config = dict(
    num_hidden_layers=12,
    hidden_size=128,
    norm_place='pre',
    positions='alibi',
    qk_norm=False,
    init_std_o=0.0049,
    decay_fraction=0.411,
    doc_mask=False,
)
Each number is 50 + 15 x the weight over the matrix's rms, rounded and kept within 0 to 99. Layers, rows and columns count from 0.

# q: layer 8 attention query, 128x128, rms 0.249, rows 0-52, columns 64-127
# k: layer 8 attention key, 128x128, rms 0.24, rows 0-51, columns 64-127
q0:42 63 47 57 47 45 54 19 69 52 23 36 66 69 16 51 36 57 50 35 00 69 38 58 76 84 66 45 27 33 60 45 07 75 59 32 47 76 59 99 49 48 51 42 74 66 45 56 23 55 41 43 43 44 52 51 59 72 21 29 28 59 49 45
k0:49 34 54 66 36 41 43 21 75 23 46 45 46 56 52 32 28 69 82 27 09 45 44 52 41 39 83 89 36 51 51 30 57 50 68 10 38 65 84 76 42 82 30 72 87 75 25 77 76 35 00 64 62 60 78 63 54 65 35 37 34 43 94 53
q1:50 59 58 46 59 44 41 37 53 40 40 73 62 54 31 61 60 60 09 51 34 71 45 22 35 33 47 59 54 62 60 37 27 42 39 55 76 27 57 65 46 40 66 35 57 57 60 45 89 63 35 38 66 17 56 91 42 41 49 62 60 72 62 12
k1:71 49 69 47 50 15 54 72 60 49 37 61 89 49 43 65 25 85 40 36 42 37 38 57 32 54 37 51 42 38 51 63 16 61 57 61 47 48 88 82 33 52 54 29 56 50 48 36 47 38 65 17 49 31 53 61 31 28 54 68 53 23 69 47
q2:48 39 65 39 77 65 44 40 11 74 21 69 34 77 16 19 44 56 60 44 74 49 54 82 45 59 68 64 33 57 40 77 60 48 48 42 35 25 62 31 55 54 76 43 07 60 38 35 74 59 59 13 77 58 27 72 52 45 68 49 61 63 64 59
k2:78 30 64 49 59 55 49 67 26 60 44 59 67 45 50 36 60 45 66 92 70 48 36 55 41 52 74 51 67 38 63 45 32 24 47 62 37 18 56 33 62 41 79 26 36 34 51 63 31 62 74 46 43 65 54 93 67 80 78 99 59 58 72 42
q3:39 64 52 74 42 34 42 67 35 39 55 59 29 40 42 62 48 31 46 36 74 49 57 65 53 57 23 58 80 25 73 42 51 48 43 56 47 43 70 32 66 49 57 11 55 54 47 56 59 63 46 46 69 56 42 42 67 18 24 26 73 45 60 76
k3:49 78 73 64 26 60 64 48 66 38 45 58 50 57 10 49 67 54 63 30 62 67 54 55 58 61 58 46 55 22 59 88 63 36 42 52 60 61 59 08 56 36 37 27 66 31 43 65 06 42 57 26 02 47 27 66 21 45 50 51 48 46 55 56
q4:21 41 58 35 04 50 86 48 57 54 43 39 56 37 43 61 51 79 56 79 52 68 43 29 59 33 49 32 66 56 80 36 28 48 06 53 91 80 30 63 62 47 15 38 64 90 64 72 49 51 32 63 56 62 64 36 37 80 60 79 84 82 22 50
k4:18 25 38 61 16 49 61 24 71 60 93 72 29 42 55 45 40 35 47 75 66 31 38 50 31 65 24 41 46 45 64 68 52 63 66 75 64 48 60 63 50 44 32 32 48 56 63 33 87 55 21 41 72 38 52 48 61 68 29 40 45 70 21 45
q5:43 58 48 50 82 55 14 52 31 20 58 19 73 61 19 64 71 65 75 50 60 30 56 69 73 60 68 71 27 78 48 73 41 59 31 57 39 44 13 40 50 79 46 52 44 26 58 47 61 34 30 37 63 31 39 59 62 70 45 35 14 67 70 37
k5:42 50 58 52 60 77 47 43 58 54 56 33 73 38 49 55 71 48 57 59 60 41 53 58 77 50 40 61 55 46 43 60 12 85 84 23 43 53 64 29 26 40 22 39 58 11 69 20 66 51 47 36 51 37 50 77 36 43 55 72 32 48 58 48
q6:85 68 12 13 42 41 41 70 63 41 44 43 54 36 87 70 93 26 66 74 57 33 24 40 49 32 21 39 43 50 46 48 25 46 46 73 66 68 32 37 39 56 16 39 63 43 14 53 48 37 13 49 26 95 36 39 33 56 43 47 65 52 64 85
k6:19 55 63 51 28 43 34 79 65 68 62 00 51 52 46 73 83 28 52 51 78 35 47 30 65 16 28 53 67 45 50 55 68 56 37 51 53 67 41 38 52 67 44 47 68 34 60 29 50 57 56 21 31 51 55 39 64 56 43 57 30 43 52 43
q7:16 41 55 65 40 34 64 50 46 68 52 63 62 72 45 50 47 54 64 52 36 75 48 83 26 27 53 51 57 41 36 35 79 52 29 85 76 29 30 64 70 39 61 53 56 49 39 24 36 28 41 71 99 54 76 47 44 51 35 65 13 39 48 52
k7:52 33 48 55 37 41 76 53 38 58 31 75 53 45 51 48 39 53 80 75 66 69 32 55 53 83 37 62 77 34 22 35 38 56 18 45 67 64 35 33 40 63 52 81 39 47 24 21 46 75 61 47 74 57 45 69 61 62 11 40 33 44 64 24
q8:42 34 56 52 53 58 35 37 41 50 40 41 65 45 53 42 38 68 73 80 37 44 99 44 38 37 53 40 38 57 64 30 68 50 56 54 51 41 28 21 34 25 23 98 53 53 56 24 00 20 71 58 52 13 67 41 72 30 74 55 69 42 58 46
k8:36 37 58 82 61 41 78 11 57 28 76 42 24 44 71 42 73 38 48 54 48 41 99 46 63 24 66 81 30 46 35 34 64 33 64 70 37 65 51 21 43 13 44 72 70 52 34 44 79 24 67 63 54 63 39 49 44 31 75 09 38 53 69 44
q9:53 45 59 30 25 31 49 71 52 85 46 31 74 38 29 47 06 45 20 00 44 06 50 43 58 73 25 42 69 76 42 56 46 48 58 53 87 67 29 84 41 82 59 35 27 40 34 43 59 29 47 28 13 56 43 78 81 79 60 54 46 71 69 43
k9:61 41 57 66 32 47 46 56 52 74 29 28 42 59 88 38 51 47 54 18 58 30 35 42 21 47 48 62 42 81 59 21 47 45 59 56 40 69 84 54 44 72 60 60 19 25 18 99 74 31 25 46 19 48 65 38 51 52 62 19 66 64 70 70
q10:25 45 54 46 47 81 57 43 65 35 45 64 56 62 46 45 57 55 73 58 42 29 26 24 65 31 42 72 41 64 38 35 52 31 42 39 53 70 72 74 59 30 59 04 45 43 18 59 28 48 42 31 69 43 47 96 43 39 51 43 55 79 55 48
k10:54 36 58 38 66 37 49 46 70 47 62 41 56 93 72 54 54 56 46 73 52 52 27 53 60 13 44 47 48 48 61 46 67 47 82 30 68 49 51 40 46 42 43 39 25 44 35 72 75 51 61 42 54 34 68 60 76 57 24 57 40 60 59 64
q11:25 64 70 91 61 28 47 71 37 56 75 77 51 71 68 13 41 26 61 60 23 49 55 78 59 25 38 53 51 51 33 70 55 55 39 99 54 82 53 33 52 48 11 67 51 54 50 27 62 40 61 37 59 46 52 43 48 77 63 56 34 30 47 34
k11:52 49 62 66 47 29 69 88 40 48 80 82 50 75 69 28 44 37 83 94 32 66 94 66 65 52 54 34 47 35 34 45 69 52 33 54 43 76 52 38 73 14 59 48 56 28 50 55 43 70 59 19 53 27 64 82 53 39 56 48 40 49 29 44
q12:60 35 48 42 55 59 43 64 43 32 70 46 48 36 49 56 54 54 64 83 42 64 65 16 27 59 55 46 68 44 39 89 18 53 38 55 22 33 67 30 34 56 06 87 58 71 37 34 50 48 35 41 29 42 41 19 44 37 09 77 70 26 59 43
k12:32 37 51 37 79 83 66 62 47 43 36 34 34 29 53 51 39 60 63 63 53 49 28 40 35 64 58 66 48 42 61 76 35 74 53 73 48 69 41 65 71 45 27 94 83 56 59 62 49 53 60 39 54 35 34 59 49 42 52 57 30 17 42 39
q13:41 24 51 78 31 41 44 51 57 44 68 38 49 51 14 09 34 86 66 83 99 46 41 23 50 60 32 41 66 62 46 17 43 54 70 25 67 40 66 59 68 43 68 33 21 35 73 67 65 34 42 80 17 29 82 26 26 27 49 59 47 79 30 19
k13:46 42 62 45 52 62 30 24 98 58 34 47 32 70 71 44 24 63 43 49 99 77 33 43 59 71 44 74 41 44 41 74 32 29 66 64 37 28 18 77 55 48 19 30 51 71 53 60 67 55 35 34 39 12 83 26 35 51 75 35 65 48 36 34
q14:07 67 37 37 73 57 30 44 61 32 49 42 81 47 56 47 38 49 49 54 29 54 44 12 56 45 42 73 30 92 38 56 28 58 17 67 36 58 43 31 71 59 26 36 60 60 08 56 86 42 86 24 31 33 42 68 55 73 27 61 13 44 53 39
k14:19 77 48 40 49 58 58 65 26 65 60 71 48 60 58 53 28 50 33 18 45 66 43 58 42 48 27 42 66 82 57 39 09 78 36 42 60 49 34 68 43 37 18 87 58 36 71 87 45 39 65 12 31 82 56 68 40 46 22 59 68 63 89 50
q15:74 46 58 72 56 66 24 55 54 27 64 39 53 85 48 49 70 61 42 57 49 55 72 33 37 56 37 59 40 03 81 45 23 58 18 38 28 53 63 66 66 72 14 39 27 58 35 07 37 49 85 45 47 73 54 41 49 18 69 36 67 43 33 61
k15:61 55 61 13 45 46 21 24 52 42 76 60 42 59 50 39 36 48 56 53 79 57 55 12 59 61 55 63 76 42 43 74 46 38 64 41 43 49 36 26 46 33 39 58 52 62 65 70 10 52 63 48 47 78 60 45 36 55 61 51 43 61 58 40
q16:99 55 63 24 59 71 61 24 54 65 49 76 29 42 43 65 42 39 58 33 38 50 36 85 50 61 35 60 36 43 49 62 58 03 30 36 49 17 23 35 54 98 34 56 81 87 62 16 59 59 66 44 39 44 52 67 57 60 64 40 33 21 76 48
k16:81 52 58 79 55 28 51 44 29 32 47 62 44 49 43 45 50 42 56 60 58 42 00 68 57 58 31 78 94 27 50 35 28 52 50 68 72 29 34 74 58 42 69 80 58 80 27 57 56 80 20 46 59 76 56 42 56 70 55 61 68 57 74 33
q17:39 94 69 69 10 50 42 24 49 91 27 66 59 27 60 44 67 48 60 41 64 68 62 48 25 44 39 48 69 71 55 64 30 70 46 53 54 99 61 81 59 12 71 34 42 66 70 42 74 76 55 40 40 52 69 72 67 24 24 40 79 43 44 36
k17:54 33 36 34 24 61 49 47 58 70 46 75 49 54 10 62 32 73 46 71 39 52 41 65 38 33 49 24 48 45 51 81 44 65 26 95 53 90 35 35 90 84 73 59 33 56 41 64 66 45 80 04 34 76 83 45 44 42 58 54 64 65 41 71
q18:80 55 43 43 47 56 27 43 54 83 49 75 54 70 44 38 56 55 72 65 55 30 72 00 60 65 60 53 65 49 51 14 16 54 41 52 53 48 44 13 13 84 63 85 60 45 73 64 57 26 55 46 38 52 70 50 51 42 49 32 65 31 54 31
k18:60 41 40 48 73 30 04 38 55 49 29 34 65 33 62 44 62 38 58 56 34 77 78 55 30 73 56 70 47 50 47 17 57 65 62 29 45 34 50 77 69 93 45 71 54 83 59 95 50 24 52 41 46 51 52 25 71 50 49 57 65 47 48 36
q19:37 78 52 36 34 54 50 97 39 74 33 88 14 21 54 89 31 40 62 24 63 32 21 29 39 37 99 21 41 00 79 56 46 60 69 52 60 58 05 54 69 49 52 40 79 64 10 52 48 44 51 83 29 64 75 52 57 55 13 30 22 57 64 60
k19:37 02 50 52 49 68 35 84 24 35 33 62 46 11 25 64 54 43 59 00 70 64 51 45 37 48 60 42 58 41 55 51 43 70 50 40 43 80 45 58 36 66 19 33 46 44 50 26 38 57 45 56 88 38 52 82 52 45 46 49 72 57 65 63
q20:76 74 42 52 56 74 51 62 18 62 55 60 66 58 40 55 49 32 46 88 51 46 43 34 95 52 44 56 46 41 32 39 49 54 29 31 25 68 57 51 54 28 44 16 30 58 61 44 77 55 53 60 19 56 78 51 57 40 76 66 61 78 52 54
k20:58 63 37 64 13 72 45 61 73 38 51 52 71 57 55 14 44 29 42 57 48 58 44 58 37 89 45 51 26 47 38 66 55 26 57 46 55 48 60 49 70 64 32 27 51 52 59 51 58 36 72 58 31 45 69 38 58 50 75 34 44 31 72 61
q21:59 51 32 24 22 49 14 33 30 70 38 65 13 37 27 44 51 64 50 42 49 44 61 57 61 44 60 55 53 60 64 36 38 26 76 42 29 74 52 42 64 21 28 38 66 52 62 35 29 71 62 43 46 23 67 24 74 63 67 73 70 35 78 39
k21:61 45 40 77 39 78 50 23 40 58 35 39 31 71 36 66 24 62 63 09 61 37 63 70 42 33 83 82 31 32 27 71 49 48 50 54 72 53 81 44 57 29 30 59 23 72 67 49 18 39 51 69 37 42 50 25 71 72 63 32 99 34 49 42
q22:71 54 61 50 19 30 84 57 72 61 37 63 09 53 57 54 34 40 57 14 60 48 39 67 49 53 43 28 70 74 74 60 46 48 61 44 71 36 42 26 88 83 37 58 60 54 45 45 76 40 52 57 53 69 42 48 50 35 51 56 45 11 32 77
k22:15 78 78 52 55 08 55 71 69 57 36 46 31 32 47 78 55 61 47 32 59 11 69 72 48 80 53 44 67 27 48 81 23 56 40 71 62 37 47 44 35 60 59 39 97 48 30 22 25 67 25 52 47 42 30 71 69 23 49 42 57 42 28 42
q23:27 34 38 25 58 77 44 78 79 87 64 36 73 15 48 49 85 45 48 32 70 29 76 75 48 67 77 63 35 79 82 46 75 49 69 31 43 66 19 69 15 67 83 51 51 46 62 48 45 72 59 23 52 36 83 32 33 60 50 61 53 95 35 16
k23:49 14 52 39 65 71 50 41 76 52 47 58 51 36 76 45 27 60 40 00 67 24 42 28 53 15 66 22 25 47 33 64 49 62 45 52 05 80 36 75 48 85 41 48 20 34 36 33 79 35 36 91 56 75 68 27 29 50 47 56 69 99 30 45
q24:24 43 84 73 64 31 68 62 26 38 74 66 53 30 36 44 38 61 25 53 70 74 42 66 49 35 58 40 37 42 48 55 62 64 56 32 50 33 71 49 41 48 39 59 47 44 36 31 14 75 33 71 76 18 74 34 60 57 70 59 45 70 56 37
k24:49 28 68 20 84 59 57 41 64 43 55 68 66 30 45 36 42 67 48 59 57 37 37 59 61 49 74 72 27 36 37 31 79 45 62 62 48 28 36 75 44 29 44 75 38 38 52 31 38 72 59 70 31 24 29 68 46 57 76 46 53 75 28 43
q25:23 67 67 45 09 58 55 40 20 41 42 44 62 29 38 82 65 56 39 47 72 29 43 48 46 57 05 61 64 70 29 64 99 51 63 36 13 26 55 62 50 32 77 64 64 61 68 50 54 74 39 53 42 25 56 65 56 75 74 35 36 23 63 71
k25:45 42 27 61 55 47 51 45 70 57 35 71 40 38 35 51 76 30 14 75 38 40 34 31 59 60 59 76 33 72 19 43 69 36 62 35 32 66 61 45 34 54 54 18 59 78 67 33 60 50 58 55 39 54 44 75 26 35 43 48 35 62 50 59
q26:15 55 17 52 46 48 43 54 47 49 59 33 56 61 43 37 78 67 45 55 31 63 44 59 11 56 57 20 71 45 53 50 52 32 42 41 33 67 46 45 39 25 23 74 90 12 32 45 39 46 41 54 43 81 42 22 50 56 49 57 44 65 82 42
k26:14 63 24 53 52 72 64 70 53 50 40 05 59 50 55 55 51 55 45 62 45 64 46 60 23 20 45 51 28 45 54 47 49 35 11 22 52 83 50 28 49 27 44 69 61 42 83 77 33 44 23 54 76 74 36 41 34 59 19 75 11 41 62 44
q27:70 50 67 61 69 33 61 57 54 17 52 31 67 54 54 62 42 16 60 17 55 13 24 73 99 43 52 46 47 59 86 57 67 47 60 29 66 19 13 14 14 85 48 52 70 78 66 62 58 51 18 66 47 39 32 54 16 40 93 31 54 60 44 60
k27:51 83 69 59 86 29 36 36 19 33 99 40 39 31 77 52 63 43 68 18 23 50 32 73 37 46 25 20 45 56 70 50 26 80 55 41 76 25 45 61 39 37 51 23 80 32 39 44 22 59 61 80 27 52 49 70 43 48 48 53 53 72 10 44
q28:37 55 53 64 65 53 55 58 50 09 69 82 50 76 87 68 50 37 99 43 67 34 29 45 34 51 33 57 71 38 62 51 39 21 42 55 99 72 48 35 48 52 58 79 59 77 74 42 47 14 31 49 71 44 57 73 57 28 61 57 47 55 55 71
k28:49 51 45 56 86 39 41 59 57 63 60 60 45 43 58 41 74 29 88 71 71 77 37 70 32 62 29 12 68 86 86 61 55 53 46 46 74 54 48 46 61 14 41 68 53 36 55 40 59 51 70 49 57 73 65 58 38 32 67 31 35 90 48 48
q29:48 16 48 14 37 52 71 31 58 73 25 24 49 76 71 39 36 45 75 42 53 35 27 56 33 41 42 42 65 80 24 65 79 29 41 24 39 52 24 59 69 28 69 58 36 42 61 48 54 71 67 68 52 52 64 63 53 30 35 62 43 47 58 53
k29:35 18 20 61 50 50 69 40 73 52 26 42 34 32 51 64 66 52 75 56 47 41 26 61 24 22 48 41 55 32 51 42 76 37 75 62 33 52 45 27 52 71 63 60 45 35 38 39 57 56 46 75 56 57 79 54 67 58 35 75 54 43 56 59
q30:74 55 33 36 65 36 19 34 24 43 39 48 62 24 64 69 78 26 35 14 35 85 72 35 59 77 51 51 31 20 55 53 30 70 81 34 49 53 70 36 28 56 57 46 21 63 74 67 00 29 44 50 23 85 40 45 44 38 49 46 41 38 33 63
k30:37 44 18 44 32 71 24 11 21 56 43 07 70 42 56 40 46 39 69 49 34 57 81 35 58 59 70 44 45 45 72 10 70 85 61 39 22 42 75 32 26 61 70 51 33 56 66 66 24 53 65 70 27 72 31 37 46 60 48 46 53 37 65 86
q31:61 57 68 46 44 23 45 43 39 42 54 60 24 35 38 43 28 60 58 33 22 61 58 19 50 68 51 40 60 42 68 45 49 39 77 63 75 81 44 61 48 51 52 84 48 61 50 66 41 27 50 62 23 57 62 48 79 46 66 68 82 32 39 31
k31:55 10 69 88 31 43 34 57 38 63 39 42 29 23 40 41 24 68 49 46 19 36 48 47 37 85 35 57 40 44 44 74 36 53 56 67 46 53 65 67 39 44 56 80 48 92 25 90 50 51 60 65 55 29 41 28 55 23 51 37 62 36 36 55
q32:26 73 79 64 80 76 38 56 42 70 47 73 53 53 48 60 31 36 63 23 56 86 47 13 71 69 53 36 32 21 63 62 49 60 48 36 53 79 38 70 62 74 50 72 16 43 59 46 75 30 51 30 26 39 36 38 43 76 45 41 55 51 27 45
k32:33 68 49 14 44 57 06 64 42 38 77 60 34 65 47 41 53 39 46 47 33 53 85 48 28 56 78 46 79 45 69 72 34 66 62 21 52 40 63 60 61 62 33 38 31 81 60 62 54 34 60 46 33 57 54 80 72 15 50 48 48 95 45 66
q33:44 40 83 63 41 21 30 62 63 74 51 63 33 62 39 32 32 65 43 49 46 53 49 46 07 14 29 54 54 45 46 34 35 64 95 40 93 51 41 13 79 71 26 40 45 50 31 38 31 38 54 78 47 59 37 70 56 29 84 58 84 34 26 55
k33:45 31 99 55 21 00 42 79 63 55 61 19 49 59 62 47 72 53 31 24 60 27 57 57 54 57 69 34 39 50 50 25 55 45 47 82 59 21 42 34 55 20 48 62 43 44 40 54 49 35 52 22 50 36 36 32 99 19 71 63 69 34 38 52
q34:34 63 62 44 29 36 38 42 33 62 34 47 65 32 38 13 64 66 57 73 30 26 74 64 43 41 40 78 28 53 38 43 48 83 75 78 63 41 05 19 19 33 13 70 51 70 61 53 46 66 67 27 37 56 91 14 22 69 58 58 55 41 41 27
k34:27 37 42 67 26 68 59 30 61 16 41 58 81 31 70 41 44 47 63 79 62 54 61 40 50 45 49 52 32 64 14 45 28 99 25 76 47 82 27 49 53 59 32 87 63 43 77 42 60 58 45 46 21 72 68 31 63 46 65 45 59 45 63 42
q35:58 76 60 85 61 53 31 58 52 30 65 55 72 38 30 60 59 42 40 31 87 80 70 43 18 64 30 33 86 66 23 65 33 54 31 46 37 23 89 38 46 76 31 97 32 41 58 48 56 19 61 43 20 68 11 40 62 37 47 56 31 19 33 75
k35:34 99 58 57 46 42 52 76 60 66 23 36 43 46 27 65 63 59 50 55 95 14 49 65 34 85 64 18 38 41 35 68 34 23 44 55 35 29 62 36 34 36 50 75 48 40 70 75 37 11 66 46 56 66 21 85 60 35 89 40 43 47 46 43
q36:94 41 39 01 60 32 56 41 33 47 45 30 10 88 68 54 45 63 41 40 24 56 49 63 29 21 81 58 41 63 72 67 31 57 64 37 43 84 57 43 23 58 36 36 51 56 31 44 73 40 41 66 58 52 47 34 61 51 76 92 77 46 47 67
k36:70 78 56 63 68 56 41 61 21 56 56 28 39 60 51 41 41 44 25 18 49 56 58 43 36 46 88 61 25 38 76 33 56 57 56 25 57 38 66 35 66 42 42 37 36 54 35 46 58 55 57 39 78 74 19 15 80 66 64 44 48 49 31 47
q37:32 45 44 44 37 33 31 71 69 62 77 43 45 49 53 27 40 40 40 72 57 47 58 71 86 55 69 65 60 67 27 70 42 17 29 71 23 56 64 65 40 79 65 46 51 26 52 21 32 36 49 33 41 65 50 32 63 73 23 67 49 04 69 33
k37:59 42 22 35 22 98 36 71 52 43 57 68 46 38 78 49 69 69 39 43 71 43 40 48 47 32 76 75 93 26 37 60 87 44 51 36 28 55 33 42 23 55 64 19 25 52 46 34 43 33 42 53 61 48 55 45 33 55 21 47 00 31 65 38
q38:08 51 80 91 37 45 47 47 35 32 49 30 82 33 37 47 48 70 56 71 66 57 39 26 49 47 51 39 55 56 33 28 41 42 53 53 48 51 69 62 23 46 51 61 75 49 24 43 84 06 53 73 63 53 61 46 30 38 60 48 49 69 33 51
k38:31 64 62 59 43 28 48 45 59 43 66 66 51 44 61 43 59 81 55 63 80 62 00 54 52 38 28 81 43 61 49 43 77 52 64 56 33 38 47 71 15 62 25 52 36 61 51 57 41 42 53 43 65 82 56 89 38 32 51 14 39 61 57 57
q39:32 65 70 56 28 59 55 53 28 50 57 45 34 33 47 33 51 61 47 62 67 44 22 46 77 58 28 22 37 83 50 51 53 19 28 34 60 22 56 44 45 59 57 53 44 59 64 51 50 42 66 69 27 76 76 20 60 77 70 44 45 51 41 49
k39:62 42 53 29 28 48 47 50 31 43 41 55 53 41 60 42 37 12 41 77 79 51 23 83 45 52 51 53 54 39 15 24 56 73 53 64 23 34 18 57 57 59 42 38 43 66 75 75 43 73 39 73 39 67 42 42 32 63 65 31 50 57 36 51
q40:45 31 84 38 70 45 61 21 76 29 52 20 56 43 56 74 66 42 44 25 38 67 76 62 41 79 93 47 35 07 61 54 44 41 71 13 45 33 50 54 36 62 58 67 60 49 88 31 48 68 70 57 47 61 57 25 61 27 72 02 31 47 65 20
k40:41 57 51 46 53 44 27 29 53 37 17 17 26 57 19 43 77 61 63 36 62 49 60 49 49 35 65 71 69 47 41 64 58 33 41 32 59 41 43 55 61 40 59 89 86 64 48 22 38 44 80 49 53 50 49 51 23 39 16 84 62 71 56 42
q41:42 21 30 39 67 53 39 31 73 57 47 16 18 42 43 44 67 42 73 43 23 67 28 03 53 58 32 54 48 29 56 64 27 26 60 82 82 45 53 27 38 48 36 41 40 53 32 99 39 11 57 64 54 82 16 75 40 53 63 57 52 63 58 55
k41:40 26 46 82 39 38 42 40 15 45 47 48 42 43 65 47 90 59 58 22 63 46 61 16 71 75 44 35 77 83 64 40 54 26 77 65 61 54 66 20 25 41 44 52 37 42 56 62 41 18 48 45 41 51 26 22 55 82 40 32 47 50 57 55
q42:54 47 52 22 84 43 59 65 56 69 56 70 49 26 67 39 48 46 45 34 85 39 81 68 27 57 53 36 64 49 31 43 86 45 42 30 60 21 38 58 22 53 43 68 60 48 50 41 42 49 63 67 36 49 71 25 49 48 23 42 63 30 52 54
k42:27 38 51 44 72 60 69 65 38 38 37 61 34 12 73 42 48 31 59 46 66 43 79 50 46 45 31 52 49 40 54 55 26 38 68 33 41 53 32 56 61 48 65 71 46 20 26 60 51 62 43 43 57 47 32 42 67 24 63 73 45 56 59 73
q43:76 49 64 39 70 37 12 70 51 65 27 48 55 67 48 24 62 16 16 72 64 60 34 30 38 49 74 49 53 18 17 39 60 68 52 45 36 53 60 17 37 50 52 60 32 33 74 54 57 43 45 62 63 27 44 42 40 64 63 56 58 71 66 38
k43:54 63 26 50 87 40 42 76 66 69 18 60 69 99 25 58 74 41 74 64 39 60 73 22 26 58 41 68 30 49 44 37 66 48 60 44 62 41 81 72 75 50 25 54 64 67 64 60 61 48 21 64 19 05 37 32 67 35 81 54 59 48 86 33
q44:65 58 30 26 35 73 29 51 67 59 36 72 50 29 82 36 39 65 72 61 39 50 49 75 39 17 37 56 52 62 37 45 66 53 28 79 85 87 60 78 43 58 40 62 54 50 41 50 45 27 59 34 22 57 49 39 73 65 42 43 78 72 14 52
k44:36 22 62 60 44 27 60 73 46 53 70 50 78 32 77 26 48 73 72 63 47 39 88 50 46 36 59 35 65 54 45 28 40 53 54 50 59 47 41 49 64 82 66 37 15 68 50 67 73 49 39 08 61 69 41 29 64 64 45 41 76 25 44 36
q45:53 63 62 55 46 57 42 87 22 64 61 68 38 18 57 50 67 47 50 32 51 74 54 75 64 59 44 50 82 01 74 64 57 44 50 33 70 36 42 77 59 41 45 54 44 33 00 59 51 64 53 57 62 76 40 29 59 82 24 23 49 70 37 70
k45:45 32 49 47 36 64 46 71 44 30 72 67 42 49 41 57 44 22 55 64 62 65 17 40 48 76 46 36 47 37 49 57 61 46 34 44 56 61 59 54 48 58 42 23 47 38 35 40 27 52 35 69 50 71 36 81 56 58 55 54 66 67 31 76
q46:29 55 46 39 36 65 70 49 53 30 58 41 50 62 36 66 80 60 73 42 84 20 77 22 32 64 08 53 60 47 53 27 70 44 69 68 71 17 56 38 67 63 54 35 36 63 25 50 73 99 40 60 96 55 17 25 36 36 49 58 33 32 18 46
k46:34 47 45 52 12 33 88 40 78 37 28 52 31 54 53 84 60 61 49 81 65 65 42 49 45 46 27 35 37 81 57 65 26 43 28 75 43 00 46 14 46 63 80 46 68 27 53 37 52 74 61 73 35 55 44 80 49 75 42 18 10 72 30 52
q47:58 66 75 57 62 51 86 57 59 58 33 38 50 31 67 34 59 49 33 52 35 60 27 64 60 66 45 69 46 47 91 65 56 23 34 00 65 70 52 59 24 61 30 34 73 52 15 46 47 60 55 18 10 50 69 27 48 30 56 42 52 53 87 50
k47:67 79 61 40 43 81 18 43 69 06 83 50 62 29 47 32 57 45 43 27 49 11 31 50 61 11 46 72 41 55 67 57 47 46 48 38 55 42 38 42 25 24 52 59 45 45 47 76 45 45 23 62 43 80 89 66 35 64 49 60 73 46 73 56
q48:38 41 48 54 60 51 39 60 56 53 50 47 68 65 51 03 40 86 58 34 67 71 25 35 38 54 75 62 55 73 38 28 30 50 29 60 62 56 06 50 66 41 28 75 58 43 66 24 37 39 24 54 43 70 46 65 41 89 65 80 46 49 49 68
k48:21 26 39 43 57 55 52 75 29 71 46 64 25 33 59 64 67 45 70 59 63 63 34 60 39 47 57 40 31 45 50 20 28 57 52 66 58 61 60 49 49 68 31 32 78 69 91 79 77 43 45 36 69 41 72 38 65 54 49 40 32 51 46 40
q49:68 71 62 42 42 58 53 38 57 44 38 81 30 52 85 66 39 60 77 54 51 39 41 54 54 54 74 57 65 29 18 35 33 63 86 72 55 32 44 63 32 34 69 37 39 43 30 57 57 48 39 31 13 68 65 77 73 36 27 33 37 36 47 70
k49:59 30 44 64 34 46 54 58 33 30 42 14 63 32 34 50 56 52 55 33 67 60 34 59 86 42 22 37 72 54 52 74 35 76 41 61 48 51 65 59 55 67 47 62 30 46 22 24 42 46 74 40 49 40 52 56 65 36 59 24 83 09 77 73
q50:54 53 47 54 31 60 41 61 74 58 26 44 51 85 62 63 47 52 49 51 59 41 40 62 73 45 55 30 74 66 41 31 42 78 56 66 61 42 00 62 67 60 71 40 26 29 52 69 35 45 60 58 37 74 44 59 33 47 24 54 38 34 36 23
k50:62 43 39 53 37 65 52 43 78 63 47 66 44 53 47 59 41 45 37 45 60 51 60 54 40 48 26 29 68 26 49 52 29 76 11 55 70 71 21 39 66 91 65 48 71 52 63 60 42 53 29 40 44 43 48 37 24 54 56 47 48 61 12 36
q51:27 59 71 70 47 38 38 15 67 37 82 44 43 44 55 50 61 29 62 41 48 55 06 39 44 96 41 41 34 36 46 48 65 70 09 60 53 70 22 30 15 49 31 34 27 99 80 67 39 52 67 58 35 32 59 50 43 23 50 32 68 42 50 79
k51:39 49 59 73 74 35 41 47 79 73 37 39 75 56 35 68 37 02 86 53 37 29 10 31 50 45 17 51 60 32 37 87 40 83 61 66 38 55 43 40 54 35 02 52 31 71 66 60 50 26 50 26 50 52 81 66 55 32 37 32 52 61 59 54
q52:50 57 37 63 52 23 41 21 28 34 65 28 58 79 54 49 40 59 76 58 41 35 93 40 56 51 39 47 48 55 80 54 28 28 22 29 42 35 16 35 69 56 81 86 51 41 72 51 36 82 89 83 58 43 55 35 29 12 42 49 32 37 53 39